From a checkpoint of a small transformer trained on Wikipedia.
Size: 8 layers, width 96, 3 heads of 32, vocabulary 1024, 1.08M parameters.
Architecture: RMSNorm before each block, normalized queries and keys, capped logits.
Training: a variant of Muon for these matrices, 119M tokens, 3638 steps.
Each number is 128 + 32 x the weight over its row's rms, rounded and kept within 0 to 255. Layers, rows and columns count from 0. Numbers have three digits each. The size before them is the row's rms in percent of the matrix's.

# up: layer 4 MLP up, 384x96, rms 0.223, rows 69-137, columns 0-95
# down: layer 4 MLP down (transposed), 384x96, rms 0.0393, rows 69-137, columns 0-95
up69 098:158145115198124084125093163167108134121076096138157108172148173157163103163107171114159140156148104169123155141105108110148094004179130101191110177143146120107118103111108129141101192140139195150104132116155185126065131126140126155132133127121041106152153124113121155142138101085102120124
down69 098:129134157052091166149109138133104141131129146126131110144100073120151143148138111146137107176145163081156098093130078139118139192167099046118118125158108099118157144117078136169103145177109138091122149198063136127166091143119077133082132133157136096194117097120160047126194066144159133113
up70 100:105150095193147147212193112105158137097133096155132096111181187147153133196110084139116127105116079168147133162125160064151109096062180161128142066117103110070086149162077114085107154177181119168112143132139092112158123130169108115118144126157096162120148165114131113127169115153126129106
down70 103:121130119135130080127107132120163096128134140113094143152152144143094165091168149097136092159082090147172190090133127172084125038183126124114143078127123105149159157163096141116130101091079179085089121099017130185163117110163141123139128154113147160132095082109130079147112087126170121188
up71 092:098119219128115183135158153066100135159098101129128112074076071104123125066128128115151135084178148127095162094065140138085107169113140138172166119109156136100145136125076139147158184066082159173141106127146133133160126130139091107170058088108142172102129114114148172162179124103102137105
down71 101:163091080146133121105125140157197132158174138136119086193143102136152071098152090132094155175113146092148100177169100165163160125165116122080081140146072137096051136152150136156109054152147112076089166120083139121118149110128184182086172164151145101154150141141109147130150119174143122170
up72 108:145108110133096114052144134133157152134132168193176145135142143090157093030064088045166193103090120120138099094118137165096142144152160118106133137133138090138138158090155103115193182126117098126103159120202113138116100113117129118136129114114104108104179101064139145142109187133130107092
down72 105:165113153071166116122137083106126102120113105109128124119129138141130191169129125166166139113127126117088213146145106113165124083095125103080110102109086164171156131136084097229122219154136120120148214133090131073072115175154136108122129131170093138129094114124133161122131090071123123157
up73 099:087113083092203137087147164147094115117127108089156083080154121085079114096162214151181101169060176069135140116074133118075114081080189125159151103103131109142121112155108074124168113126113126136127148134126098132132116103067117106151103125118083157133174121173134106172128123147146164152
down73 100:142118146145111104073146103096151164182128133154053094181092097108155148108136044069158145064198121119114127160117128113197072117131102147097088109136142164166146120152130172096031139164157116087149109153115133148129123206152108120153102117142144107111125143117097080106132151137139149154
up74 089:120077181134050103157160117083141095143142127135134131106123147172154151124113101129135145129176183115153148122120089157077031166162174103141153125160113110134099146126069161100118147044146155076075158118133105178090073174142090100137112121192101135112183154149124126132110161154111108122
down74 096:147153116098192200078128123130124168128135126139146110110086135132069133116169124159111106111102111171106107138051118132206156123081076202096051146109146112117111107132122087149170147178138073142140122085166153144090161047143146140118134178102110122149102089118135106161120130126187127136
up75 102:119115198137137081111154133150141075162143123140117169160085171156087140104145141140134172090122116107134147112152098137140103109131083141156145200146147125164179172098113072094151078082180102098117119094065162156179160083154131193121179131129048132080109141175130145100072151118121113131
down75 106:136196125159156111154159094114124153141173121150124178132156109183185135135160125100130077164145109095088139130114075166169088167173127138088155140138057141131101176170135165084114148159063129128154167185115131118111131153150149084120064141160166117142131127092117131089093176144226117126
up76 104:099159139056146182075118111167136126101096142166175155101094193157167096097103113143136160071146146116139120155118129099105109093132171108125121110121109104120140181113146096120114054095132115098105088156123063131118112140124098126105165153147026146149141129153085191165059132156106183147
down76 099:158073123156128171125150063120068134115133094132099098109116169084140139105064138148141110123128152144111135182089141170175081162095131154104091111183094167079112098115144178153091111100147147133119142154176154070204154147152103087143117110059118121130058103144145137118199125098160109159
up77 097:125187103082163123136148101136179068150161132113149105134094092110126106132112101077120144149199159118117132177047120108117167135179085104217150138123144172093171083121207093145158132143112122126135147122131147143108116125209142148126107133121127101170114075152142168136208104121100107124
down77 097:102178104127162149165165155142171116086188052136103161149109111103158203108149102177133129102132121156141193105150122067153210088095094133124148197133080100097124191098142115113159131170126130117128213149159110159084136143124111104113116113103135131096145135093147163165131121131082155120
up78 092:135146113093057126092173100165164100132160191135114162156107150128100190110110141112145147145208142122128165115106113101140124118105200109129162083102111147161190106097112115114111155129098154097076144144170137093175169085090084132179079195108130109175154170128131087152098096132177109156
down78 096:155085081151166047146144100139084165106106118153137093108170124096102199106132139126155077114092079149092143096114093095135123124171113156099107141133060069109108125119174095138184128119163065158144117122098155172162142130190185133126120107082119093097102109129073162156151104150151140068
up79 113:096100108156153173115117126116085130122142117173094057109121140168163164085127160159149090153183061106114113150112133172168074159122131098056188146115140081130162098128162108188087128177118111063153136123164197144153157091151156126095153133101155140128207107150122115100147081133114131144
down79 102:106181090073126132146084162107143098115114117093131145178138047121115156120100050207113165139133114143149172143144093127110194099152118141183121121160133165137144086117149082161120127101105129171172147123109068128121140088140171144156138134181066137149106147074161168113182107069130115103
up80 106:140116077162112167131160085102149128150138093147068113094135139094142075085131123133084185149131153155095109158158097112085143091126100117104158159087143108155156114110175108180132128135113149091125170187145128092124069161156132128056111134198139131151149195141067170127139185151076194113
down80 101:177112078150096104133155092152099139143081159125137160074104120131101131085149074143148093180133189121159192095094089070086112125170110097138150113110092125158130108174122101106130140096100150056137088138088063071170090148101109146098163127120180101087106176123184168084112113123121142123
up81 106:116103140122132127120115116126184162105092120048111132081099146120158062118165213144128078106109105132196122154112116085144135146075116140131130145091091119108045096099114131094159143107149159128102122126191138158097102106146166104059167139196184094143121095059142155138134132147135130089
down81 102:151162170113121099128107061156135146135126133171146111099161093158111099136097063098104123120161135153097128103063120127165145146109147126159126131122133121214207164153147118171147130179093108131127176167097181086188124130070108173130117113087039107102149145151118145163099082141079160142
up82 111:142212140109138097086041140185130128114089127101149116165150130094109148130142150105126129129124097086150125165164140143073114135169103137111088104123173124131165110146104072098150126149155103099160126142173156140140140044115127054138140168191141172108099097074165181112131157139196126177
down82 111:165108104162114140096194118129190145157151096100140150166144174165131122141141172140146099103083153117191123138101156102126119106094190073119166084133176166157081138126123145113135067109145122126175162090116123126079129130099152158138113152118197156119151110076155164102148076144184047074
up83 101:111130204202147112166153154144132095125136071149107110148121124162108130119155085132173112094171085142148129109109136143118145175173089093100104101133133136095147074142094088141136156122190116169134120155133149121105137099101174134200120143134242130157100210103113184137160091140121113158
down83 098:118126113092134172125186107109094134147048125084136140186122150125151131126135093114116123198167138100172080110144149185128126050132157137110111182056127159130120093106135154135108121146136185073105127111097090143132101146136111122102150113142081121093091094159175152097115222079108136182
up84 099:172107142135151153146091120144122116121106118114132184128116206108164174137179149120157156127157059186100145113179161196102120079140114143119172082105155138067139145092100113197192159153118115106106106159114143130186140140127119146119129187103135185061128139104124174168140123127076111084
down84 095:077141128129167121112176111151137111056116141105143046100153109122129135084116125153117198171135158115109133066073076117164134118070131115110167155125136125134111120090118173049132116159129083132104099076182128208125104137148139131126082109170109109168083129164096101087076080143117113110
up85 114:106081134098114126196129068082101126133091111082155136129131115134128152158145180187120133068093115128145149235152142111171159055130112117116160104110133126089105143129111167118117123132160112121137120078176107087152148141155116119125123122177104042132144183124135091076144079181166174114
down85 110:140082131148182139156150080160112102147063066138183184186100176146129123142181125086070131156165147130140117113071134145117161122113097132143155066127139164137136082122098095132106103141146192167140116146097180138078103115109101169114102180133147154182140101135166143058141152149100073129
up86 088:091129208115074146036138130173106165119079111130144122112147122113168139134104192170072135115150161104144109151113056079045142160123092132130114133147138175145134179124129132178091118147101180171153122131143095106114148175141082157122133141135155094173156152104116142115092124113161202133
down86 096:139136072087171185205086160127117111154137133130116149116168150171099123120138075117159146123135073118132122112118194159197132115148158113078120120086110124070136083148100137094140096107123127089103158165109146108120078107138111150129169138056099160066049154191159143153114154182133147126
up87 100:106077170138123121160142174141132171118160142142079146048100126144151125128107137141174129123120123165097065150141128101192075116080079103094168080134172104117132170115070106115079123144124116197186134133102071153097143100151164146122183092160162102115139077081135107181087110151113151113
down87 104:080132158140145123153122130106201112135124165075136118168205130211112184138094096083149105152124133125119117137179146119085135091139177097118134122132167181170111093113114176177116134102134089137135138166135137175109118104151099164153194135179109151098064072086092093119133144075093156158
up88 097:080142187110132147096138094128157112079061169111114123085125121120111145117122107152143091149172139161123148114138141118111137157139136131167115139170136163098169178131138099214128157143085144152155158114133095129118087166200146141207111116086130134232079068123192175127130117129158164142
down88 098:190152140164146128122113117168105171142185089158054123162088139139130068119132166117168124117109099090141105174104156140141135093138092195176092099125172131165155110130140110123107136140135112101149104171129073145169136126102128119110210145113084148054183122144068086150084165118154162075
up89 101:156132098154094137112130162180125111154189181117112156134183146176218169157130154050065100123155130104142120045123136143155148093090106133113190157160122141122134118138124108125154188187135166158132121116144124111099175103139129116171131075144114183107129094123128116127163109113118110210
down89 100:116183188063108100087143074111160163108074092198175191084083136128076139132102109179119124129127118104113165115115133152152113181130109127148075126111134093159140150113172142065116082130101127078140129125147136136145069123114089141103129127122127101095120202128139197148094177153114087089
up90 099:085146119095143124236130141139147063177118161142069182149125101084118111144169203153055155146132131121072175130168126036098104100142149155109106121078116119146148118160132132136145154085134132111152115125092111100100118088133088123121103131168104159136131146118131121167157154150110064178
down90 100:183122081128138145112081110130073163104101171102157138100120081153129110118119120135086059170102068129124056048128120090140163144133116102138145126226134129127163101164119143113174125125131139127185141116136128144068064132126138189136118172092171120119116178128129160100097104147174175100
up91 095:071128126167095162146100129134173130119101214170096149110121127181169126088141166095101127109120147092093132123190108122121140224118077108143112151098116111108185107158095133079133103105166186102153099078137126129123127109152139173169080142129157121120163091143132161154174188153180080159
down91 100:161108156144138121139107103095074153133159128160124088070202101064106118129125118161129150081180083135166128122061143129143172104146139148148150101115139167117140093102107126094149136102129063201116112138114189127147121162112055132115237129104087154133131147112139093179075128111139164129
up92 107:091159145109117133137071097134140108175117059083130162167122156086080162093139163131122063116099136126151144089112192152130110093116128138125117137089097106109152156114114082180137159145137125199128215166139183187095111078091138145137146077103181091152095158151128125084159113173169131131
down92 106:086127070078103129108148110090135131147099147101174118162146133163155148139118193138127141099071119149113069140194167109126151155113153059099120090125148144189104114217125122118122134129115135116068160168172139101110143129157095226100144124177077145118084130169103150183118140160145117131
up93 098:178087185089090173160084146098113105135087104120078187124154157165113079194075116116151120146165153095118150077191141109111062110181127089136144140091168120124154102166141114153111098145122091126147080149110135103151090115136136101132135144148031105181104077143153169095147142137134118149
down93 097:095125136103118150149146118147154066134119111175120151126167144079133182107172097100127112121115134180134143154098155142128104153117147165152100195136043096150132108100132159146118132115166160127127095183109151168117180100133127068156119119074136145078154137139127154203103064187114224091
up94 104:144149108123106101128155126143178112125150093098123136118141118150208117108157100129117174181125085162110108098178129130128118101095144152112159090183149099100101042123098106093151114135124087020075058160142050171163111123146123101111117138101132070124146107128097130137065107165130094130
down94 104:128138125111163192128099104200104181127109192157157134084097074132107139094112127111171178113103119150118131113131095095125138068105045110110125146067200123135103105140116127127113174150118153152096191132152191110128145177138105090158103088120163185093098078143127168157114176103139100130
up95 098:123160159173121160087128089170187138209125123095148099168123125157124079100130187075146105155184091120117075129064159081114075165140161144123135104101137121064140124092102144091128143143128190119109081147138112229164119190124154124125138158111103121118139141125134085143108086088120137115
down95 094:124095102130123094096081141147079091078121164141156173067143103112126206112102131196112097137083134142148106135157102185112105135108119158147106150183089157177128197164155108098119124136131105171123163132120170102155074106132081061129123176121130182085063132150142166123146173164103151112
up96 108:142125137127151122191203160120134142098159130003117140077090108134128115114132144125226180155136064137081183116160139144174151107173115175133176146129116124133098137101105114173150142114162112182106126126113184127152135075057131145123116149129142157095134147120155123175127149137123130110
down96 095:118131123151095082121118101167087203150088129141084135111153196121166131162096139062109109136133151086087127138079203105186097143112193163087120135146090118119161155147130102166127137092101183070144118158130085125144125206192101126148155165130114134124170065119107105097096131141156135125
up97 098:118101100100072082090134173098106129185137094112124109095163131168127162118123183162134124138047132134173211185117083133145153103108093122170137134157099124110104142143100103161125169107143138126118076056063143085130146109094121171207087144107166132138133123110139156106169114093192135134
down97 103:107146156072142153119130100156132110110154150124153074152183095090167122169094059131086110088100095156101099131184050140131175125151162108111132132143181097106147133180132199103107118172129146115097148139119149132038128133152152145080137096126108172172125044161135131189105141136129133111
up98 101:179180134085069142092126108128144132117170178100161124107137184095170120126158103110154110095128132167133101065161160180169117137038120142134128117086121111113143145108121128182087107134148113080143163085134104187084118068115117141112115209085121162090147093072161161090133107125172130124
down98 104:130136130159148133179153098126125124179120134119114112150194088184130168129212192153099142156120152134106137104141150121168167091172124109110129091075144141169137184138159167088122085112126100153113140136112121121179137170107129172144205050196114127152079158135125136114077076186118116114
up99 100:129143124127146133154163162194099080068110156162078127102127161155133150162157098126124148196114141091113138145127140075101147127137172149168116104145119185092101082093133099168117173131149084037122102071124098062156114109108108144144120147081132134133079179114113179119110053169104166127
down99 103:147109087121082153106110159112114153179134111113191096131131106133136158141141107131134118068215120133078116107096085129149113102056104145120152160049124046192135130136135139088123160124104156163156136125118102210105132120109142101158172093099086075124126130163171129191110155096157150103
up100 109:117097126126130087093131150125130132133188129137164113136134161151102064142091083085116129154075124187082153151133124159127130121059172169113088131097153127167177159157144116106192146145108110146128152166139059147123153136138096185130051175104114108127051122085096162159125171079131158070
down100 101:132113123168060105207130074182112139107147118111092078115111115111116058136135130116098150129185098135179147119066175108125068122135126123164132115136132082186156118100087107152138103073113122129114144092110128121137124074065157113140161129164171124112131109103172147080102134132201194176
up101 111:052163155135139164087152127178169106120086133103091085189086185185156108146132127107158175169103135139109149175106133110117156163077171121191116132140143085160168095165087148129132145137138059067159116102091158105157115087115141122130114200156075123116102086092113145149143116084121112125
down101 108:186195108141102092087121114120112090136124166191160144091134163128118117135179134059093106111112120103136136066153182111167228123134088177110119100158095155146105124154092105101149135131170158147100178115140154120164135100101145128118113122165112080108103157149154110175195171104099122190
up102 106:155188141166172126070103089083119127182104123137133175125080138160090124130107099049095071162166151137154127172080149153120088125111111097100103101100133109141155197134125171097156189087121093158085102119081125150124093125096014139150130108090110109159121128132163146102140125111142139129
down102 106:138135143089109143095141181138132114086161173061105065159157167130162159163100100150151137118103159062125095137133079084167132153166080118130132197124151104119073086119134112176075107058121125116116086165126092116102135157142178175108141146069094078149139098103143179122106179096145135138
up103 101:164120140136144085092101112102162132164133093194118110138130128128060153148114121131121160170164095146184106191188118121123128076162148094103107162149148161104142085165156098168137188135115057147139146145105162165132071130148120132166161130137082159093155172160133077076146127155227122119
down103 107:187101099154130111156141173062159132060131154185090089119141088133096146128093153128133153120064189166188092146141149134118153173085144117123109136151151176123151099125118106115144091160063129120092127045174115151176158104155173129159172156168099104108156097140107074119146116169090118135
up104 092:092113070138165145112073116134120171112135155090126143101122135101137137135093123137122166109075178184113088100131075117134149086101140071127147128174164134134111164100085182183144136144143149074147188126168087121124170112154164207135094133094116142110073176110224168109173125126127149104
down104 094:103116143071151127119173129146130019145124097053120103151175115106177161133123165100107051099113108097130159107129148117106095115131181174106122134053113142129120084091161080109139118122115130173080153116069144132144080133098092115139130156137135162181162135103072160169151111167095098117
up105 102:127148145059093133177089145186082139129126136177098118194207135145104096065066103107120112160179099135133106145144131163144124108100121107171138103166121084151174098136070144052117174163126106142087187120124102143108162123131126117105098166154141140150092102067123173143104152104093122166
down105 103:094148120107105121143149117107137138173156165115072099115092142088147101216172097100156152158072079095082108161118140152084125092123092150146123194160099125141131116143112117150145117171060171142132115126109138161182154079094164130110132121173082154099127048099162084149098147155191155096
up106 098:081153131139097113122066126165171143085117139098120099100177130105133170138130118131110167079137053186125154102140126130147096103184095118109157109136135162154089114195129083142163168140187118078120104150107104163154078161146164102108098197133122083150123127166099193089131179154177118177
down106 100:093136143164132139138204089121099156121136087128115123088084103171087090135088096114121095068140139121119157118127048128093181192147130080058112053135105130088146143086101207133096080111104149115123166112126146150138125105144139101156143151102103120120095064137099126081137129123122058088
up107 102:140131132153096095148102147115169123135167069090136067135094104139107145153109137140141171137159117104087132150219153200123098086136126135188179116104161124170092099117205166166086121092142097080134086133171110130135144113145119155144096068107142132135132127168140127050140089121173197118
down107 107:078146123131190120085150148068068159168103130186119082148092104120079141103120035099153144125172133205096106125110127078131139103149136178091128118207099129087197116115129093126151166129114103135126163111094183099075125117099099138161153145159123104145157140097165146176118130119118144132
up108 106:122127112110117142047098122098165098181138083064102131111173144157141120079124105135126146132162150134118108139085093119115072133157171095169184111171122109185034140173101058135070098130154139149156154110118130122070096157153123133142140044155120098145142133156139140140187128177127137128
down108 103:170179111151156086125183110115153087098141158124117133165129132073073105162103141094148145165048178124117129158145122126143166152090073149143075151155115121111172111126165070090148132141143129174116121082121141107223130122105096134065104156132111101194110141101140127057124140096140172171
up109 104:099088166181111073146060163129113180108153139166158165098090088119149085160121132137176096094155198120096131110145106145139158120095076149113136090127181077142140119107159135139162123093168154097085092176132130110086127147116095178124196071132108120103185171148106176116098135104088161162
down109 104:080130088099188075086141095134119125178166145142102094109090078135093131172126169088126212157115125113167140049171174140081140136127127108090113153103143153145057141159126109137144143154069126115177094135180147126175110143104159125129107108148135085136090085109145117140180126187107071140
up110 100:138075094141134143138120124174161146114067108123171141135120161106090090087136089073134144155099088159150097165126060082046104075203120156116166159109138096141125104107165053154115123122142154067123125202107094107176114106156161132092121106108137134148063146112134113138138155122067121127
down110 097:167106079149131166154164087118158140114072113156116132105106161143153062125200122131143077094129145133152114120121136127063173154122156135199128116146097117171110170053130106133079110100099165103117109166144063086163172123106101150135123092196133150103104164176106149095135090090178177126
up111 104:114132121131117103091139112103121090148123051132127085131145108153140138152140101188091153140111117098070139163142117081161160131149202124163105141125117100145070130130202137123193173115090083193215151118187184100112112109151156092134097126107077103166146126112182160158150143098155106141
down111 099:114117116113132124199165106165127160099105228122121207117120151116160129138128169046116126145154147127135094136131155134072126150152113151115166112095144129109141146122114154151116115125207142067052114130109099124149152129089140131154187149174153194139106143137089071143104050157133119102
up112 105:073145071118129178148111097092157172098143100145099166156116169115128090113216138123129103121125126125188103154112085128117191086116095081126118119050178123154155129108130159124065150130108070174095149154143140110101134132174093099075149101191126116103100133146119173125165085177154156156
down112 104:111152150110128122142103149148161127164176128107136115105064115115064174099072169122050177126079104110126123144114116131115190007146165212160175152152141170141095135092136104104098105130118133154146127105134160101117158141160172146104111121166125124164144179116157158086136112108086098131
up113 100:117070163116100140098197118086130105149140125126045168155136168122140081150127217132100100126044121149109156060111123062117140129108096153097170169088148134120102097120110071137096093188144096141103117134181110154074123131122110119197158110140146153151123091114159157131112143161124110143
down113 096:142143113147094149122163113156176142126113122129108115086154115140074158130110092159120102225213172149155091148134125101086118080150154054139112167106160117118149170127155087145200149103088105055125099170117160146162141083082180131108150172096149175122114083108145129163123157124131158128
up114 105:150132113130109085068137163085166160103100033085122121094148159131156124121050179121094128100202134160095156182117111179179156090115138129114144171153134143138140169099140143165108156132156101180132139123103088131092121120070135206166122136136149168090113111134193116127144177132130099111
down114 107:168106127105126154172126101161158109134079099145143165170098148120076125157197030075125158114101135099138139146117160074122146110194190147178097087121152024102114171151085135134125084105133119138168111125153158098126093102150134097161127130101119103102078124153073141113134115087118136151
up115 103:082154080092144105129118181108137173123143128106149048127131144107163126160186110102081103134124104113131142153113136121117106093122164121125190108100132125134139135130112095207113164140121135182148103085125142197091149161090111183094135094172178087143185039162202149101127134097130161128
down115 100:192146122138127132120130128137070181164105145138085204152161104134109082108100111199156102138146127125074094193155160133118146098167068086086107158107155074153125138144142123094172075174129091075171168085146138102154131130166083129175119188089153126147110120090113110107147079113111110113
up116 087:130100104125113118106145134155074119255147088131103051131137127148164181153147109095145165185150150088088100115119079143149111148121119108044086133116100142141164088074116143127132092124134169119101111119082147129141109092117171144097147108165106117096150083176085151139141140118081149115
down116 095:123140098160159108174148169181147101025101149133145181140144127127120074133116111143030096060143140156119144133153161119164123125133158143188133150084116119092109178158132108121124163115128120110196164161150114151127134145103128147147102181109146075206114160062110097121110147084151117116
up117 103:107048214157120142126112107126122138169093091138136128143116116145075147159111138069145141105161139187101064157150082135146059142129166099044104091143105200152108152130160111105167099142130131104137153104130069139099102144121083109148158095159130146195182118115129164092119167142148133110
down117 102:136166143105090130146153113154205108098102088146172128149126139135201165146100104103132106107158131087133174145141118172202114209172126170156178170130096143144170182190165175153130120075152181132118141084094193125122153165164112149143114127137166132141134155175122136118151097119176120157
up118 097:124135185156120201097144143215156101138118152115144129106070110101154094015152098075193111114089101079107109134129117183121144097070122152109185132078145106176165149110102101190098095132092086136128125154143145119184149131128148096159160120161133137096111142139112119114113140129148103125
down118 094:134168046141149101228116079060097131126135156175139137064160168159078106159090165157089116176123142159120117077098114106070178133144131157162150100143127154134117063133136187148148114173129193136127107143107068165136143105141087144101137124106120158157128129135128122077097137116143110107
up119 105:109200163176111120089083114147127117176101169097201128194132073152099095179138136139116120175198141108104150135084148133131091154118107096158115091135114147100177132127124107147118058142179072066117164083094120105128115118088114109101130131125131132183139127201106123130117144154088155184
down119 109:138159115058079160111200119091144129093141128093077125143090200156128132141149115066130148125120186166107119190137171106081099139091118116121158136152101133109037129140118118144138146108087116164125139164128158079103147084139119155118057112152164123157103143152102165126163118050116091078
up120 102:109160066145145101071102144122187137176109069123129150120123201176078144172121140137159126150072150107081104109121126171173150067134163084145110134180158095151182168137114108161139113105100138132133127115110115186089121095145139162144172069063129134128191130178119128159153146119071136097
down120 101:093138196088132120091181175099201126095146177087156163108133129096189162159132154133102126214095143129184139163128098150072112167110114144190141184156137158186089127112159138147094131108134084099118155136187110141176093143119130127121132135168114162091133131126139130125170161113166068140
up121 102:163123115163152218089170115170122108164124179091088178142163153170143175101176170102084115124179125137184073121159132098106102115143130170159206165117135149150095144154135113090145154162076160129129189122117129142146121141144130095212126135181155130117128120119097121134186170144165141134
down121 098:117174066112110120161110068078147078119125100130137125090054140065162112112094125120193131069135155169090129150097158119126095108171169099133105121101069136105125116125151203097102125128088105091087114121142061125082125141112149133079105088114145159090142128171096112131103080169143079085
up122 101:127151161119118164126139175132076168166146145117149167109130106162136178164160124099172116129066135140114113062170142170111180120179079117101129161120134055091161156145099169150162171092153119104086140079098168172122077082135081104122127128147138141089118200125185130144055137155134145102
down122 100:097173138157064134124112170131179142130063116119099124234044134129145139100098097153167127157181123188107071197134124115121100102099148150122134101124174139151125127093131092125093167123121112167204093097131113063175162134153153088122128149128083124130099126157128089123139145119156118152
up123 098:165112114153104143149149133137099106035146164122139120114091125129071063130098108047123123143119130094061133115139084111145180125137154126135090100138114139150186193112119107099105138140117186079068127173108091112089120112103056158163099119071117092133141142100114174180100181126133137093
down123 100:183139103082124136107100110155190127174158128146105096111166139106152151144147174174096170096136135154125167110045118132082122125136139118148158183123141090141112067170094106114126079116125107134098096132123156173110204106102159128067119113154164210150117083207129135136160079142087110120
up124 102:135114126115137189101085126178139116198123087120116156133111145143171130093189152081162054148127065123205134145176142193144136113049106129089111156108099083115105159146081158131097157139102090126149115166172163119138155123127090075158133156128139150109157165150067127148094120118072147125
down124 101:175064153073120134119135146142135115100159102110115146145149165128187184075085121096131098063051126121065159105094124134129149134156171127177078097154091109135148162131114128137153154104176141118079137126128156115138135102173119174177176093138105162174158167112111132174213168110159101144
up125 096:065236148168090077135165088177101134151162152130217187084127135143114170099125113137111090166126164126123097163108141070122133121111078132177128145134142116141122131113103083141162107142110100103134125156149121150117113083114161205171099088104158070124132125140124113174128158114121165078
down125 097:185088134145145151096111121151176094140050095115082010136093153152188158153127149177110126125147106119134139117170085122173104167099153092118126052133154082165163126105118102091069121141099098158114112080148111139074119158141080119146106144171106118135125137119124180108136121122179154107
up126 095:029146098071121138137132132151112176163132152089138177163163153113114163135139095055131151147179214166087094135159113133143123133178185084132117138135164096115101203131165151159151145184128138100158174124168128151114135165125134135134174170131142127152105090157144103080094079128127156141
down126 096:147114121124062110108172070090113144131147163132178120058149110120106114132092143154127072124053104113151085169172098104092134074035121098138189116125127137075126132176101122085104071089101178121114143112129122182091150160085140116128178101139077153081136132147122160134135112148115091113
up127 095:115111142115112149086108160149085143124121141117111153079099138116160098075140106124151123128037126157131144084156147146136100126111157085133130168161110160144104090176124101113090212182136148088145128051122135095154055134159132112193119123141098111178140142184155159048062147139124149101
down127 103:123157127186123201106101128095124146150150124134143059137133076169106039173150160103107104145108117112095131116088098091131166120057148158144072157219176172122132142117136175106083083125131187170084145115111107144101106129127124156133132084106170122123105109129153177155134113156132123071
up128 090:114143088134106139074186144120138094196195127132104042144182089125118142099099124100141112099149122061150211091134137156147152128135129148151140153110128153135112105164079155151153201088138130111104126149184105207140120104144149129086109125179144200134092140158117107145173121130084131114
down128 097:163155191154114089143103112104118156061088125148164181139101121187121170168170141090107131142153117179171077107187100092172139172132076111156131069103156098073130094144165129075098082131179125127130124077108122073088119160131125104127133081128147107098157121098149173158166163114094117159
up129 096:083116142102102094072107113161082088096096092127159110111156093059063098115145060096159161107157126116117098220126149173075131171150038105181153182128142136095149095127129149117114143145101185113153135131104113127149125165159128155140085143107178129134160146146107151147149162129096104167
down129 094:136116154125164129200137128128176135193189180098093157114070162215184120159128166119136104105120128135159181095133127084146107117121181104106123105174084153123150114115156118128098143148160038144074084152133100099116115085099127107159124124164102140145139070151096095109115078156152168126
up130 102:117136152177188129137174095176136168107098182167168142146110118097149164125134127163112120128127101147157112130145151142068113133097112117134104135109181150118111144190094139108195199147191104133160178198180093141081106156113123118124150142158112079110163164105162172155115216144157133166
down130 104:191133092066123169125174153074169087165192139133103156112141124122159128131148163090121145159168133180173123157182161149090118161179144155086199129153111115146115090137124142092136113076113123125112115139168166165189128077124164130086114189156117179164102156134097168089139159096151091152
up131 093:175081129144117136171059123137112093079138108093106126183151122111147110149102042066151127149213150128130132137099131198097101143100093112142104116079116128103156096147175152151132111123082169091163154133145145141168120153136185152131102124142121126093128176109058066152154151153092182093
down131 098:077137165080133088110158094119124143149121147197139125080138142140137173074171173152094117162017073123137145126138144073111134164140176136130160134139137161126105149120113135132100150133201136142082116135107141114181132054117100160131135159114166133145134124087176197131088103075128076108
up132 098:105172132112176122126176249116132141149144096134121158133121092155113140155118118145168158156137118094098154128108084085127123171166129201142148176096125116088116172123119142193155136091186065131079088144170117159169133141070115118126113138107162128162095155127184139113185093161164137154
down132 099:184170137133139111178120122117143099152132115062165158066148056140129150111112156081175153104143161121111118189135113113191108152103161041110116164122074161150121152124145096196124118131121153113080160177104172097128152150094111117172094097174121166101141136056157075146116128124144139105
up133 095:136080155095124161150104122132070181141119130153110125128093141203132113113113129149150097121177126061175125179100145071151164131098176157115181113128140094171153162124098129091132099101113116144138113139111039157158208123179149161148157077082188082118122127164091137158099109147114135084
down133 099:063189109167085078175117101097159099077104099129173113106151106141138094141149124106150093138108134159150162121120082183114149192166121128166113134101107133164118088133122145129134079096091136124117169145181106150106091147019096183162129149141172136118183106140065071138118116137122146100
up134 107:178142128111119103121160150154120174182141084108163093115161094129096153149160094046099107121172093093159124169169182157109107086167066149154192104151088081112159088148133075106134119103128150149131122124123065166131116095093137100176163125104117162103161146125094057094118073138136119173
down134 104:132114162121148142106213126093129109153140118150095101113171117115132101135106128149109091177079152128158136085142117088072179115115078066113115176129078134227184111115118133100130136116092177133112181150139046127119109143121175127105180110148112094077132158116140170102158117188095094118
up135 100:108111130091136135128138079082102130144162120080090111143143133134153141130084161176036123123112097130180160146149022129103113162113154100190160100147124132115053082117121085181138151082133077071118134143137106104101145112104113130158159123182188101146163158122170125123073152151153122137
down135 100:106165092136133140197132150140092160157132142107163067126107152134059168070133205083123112125129143155157101101128205132108060144126137114119114169069086130075180105114115086099126171134122146135136180182146162159125122115108171126083166170092125127140116092082126087111164133175160107108
up136 099:132119118174156150059100107173123111172029108081146105122165132096159095101137119108121119108102124151093139148146094106115088171094097132105113170203101134071153156159146164148162096134134162125095129172165135119091098160097091109181093128170180200147162142078085116108096163111149115145
down136 093:083136114143128090166115159117169156109204104090110148134180132143126131152069117132112180142106178124155140171169175161126132124183143123113130147137131131169124147188162082188145163119106132108118158210080116191167116121107154153105167132112114101083194143133102073175107131135090199127
up137 097:142219156131103148136179104141146093146086160059091090140149160157101181094124139109107132175155143093119084154074096167128071107065083114145112140118117189136177119143126104109218143129074136108165119105148141097160130155120167142118158068132124151144166133125155078115120145146185103140
down137 096:066064165168112149141105113103066093155183138147174112100156116086168118147154140092134129083120121129152165070141138135137186093174160074076098140173110128146058117098157102182061157081106130136145119144129129164092145103102132183128092155125082114131146123149120157142113137165182188129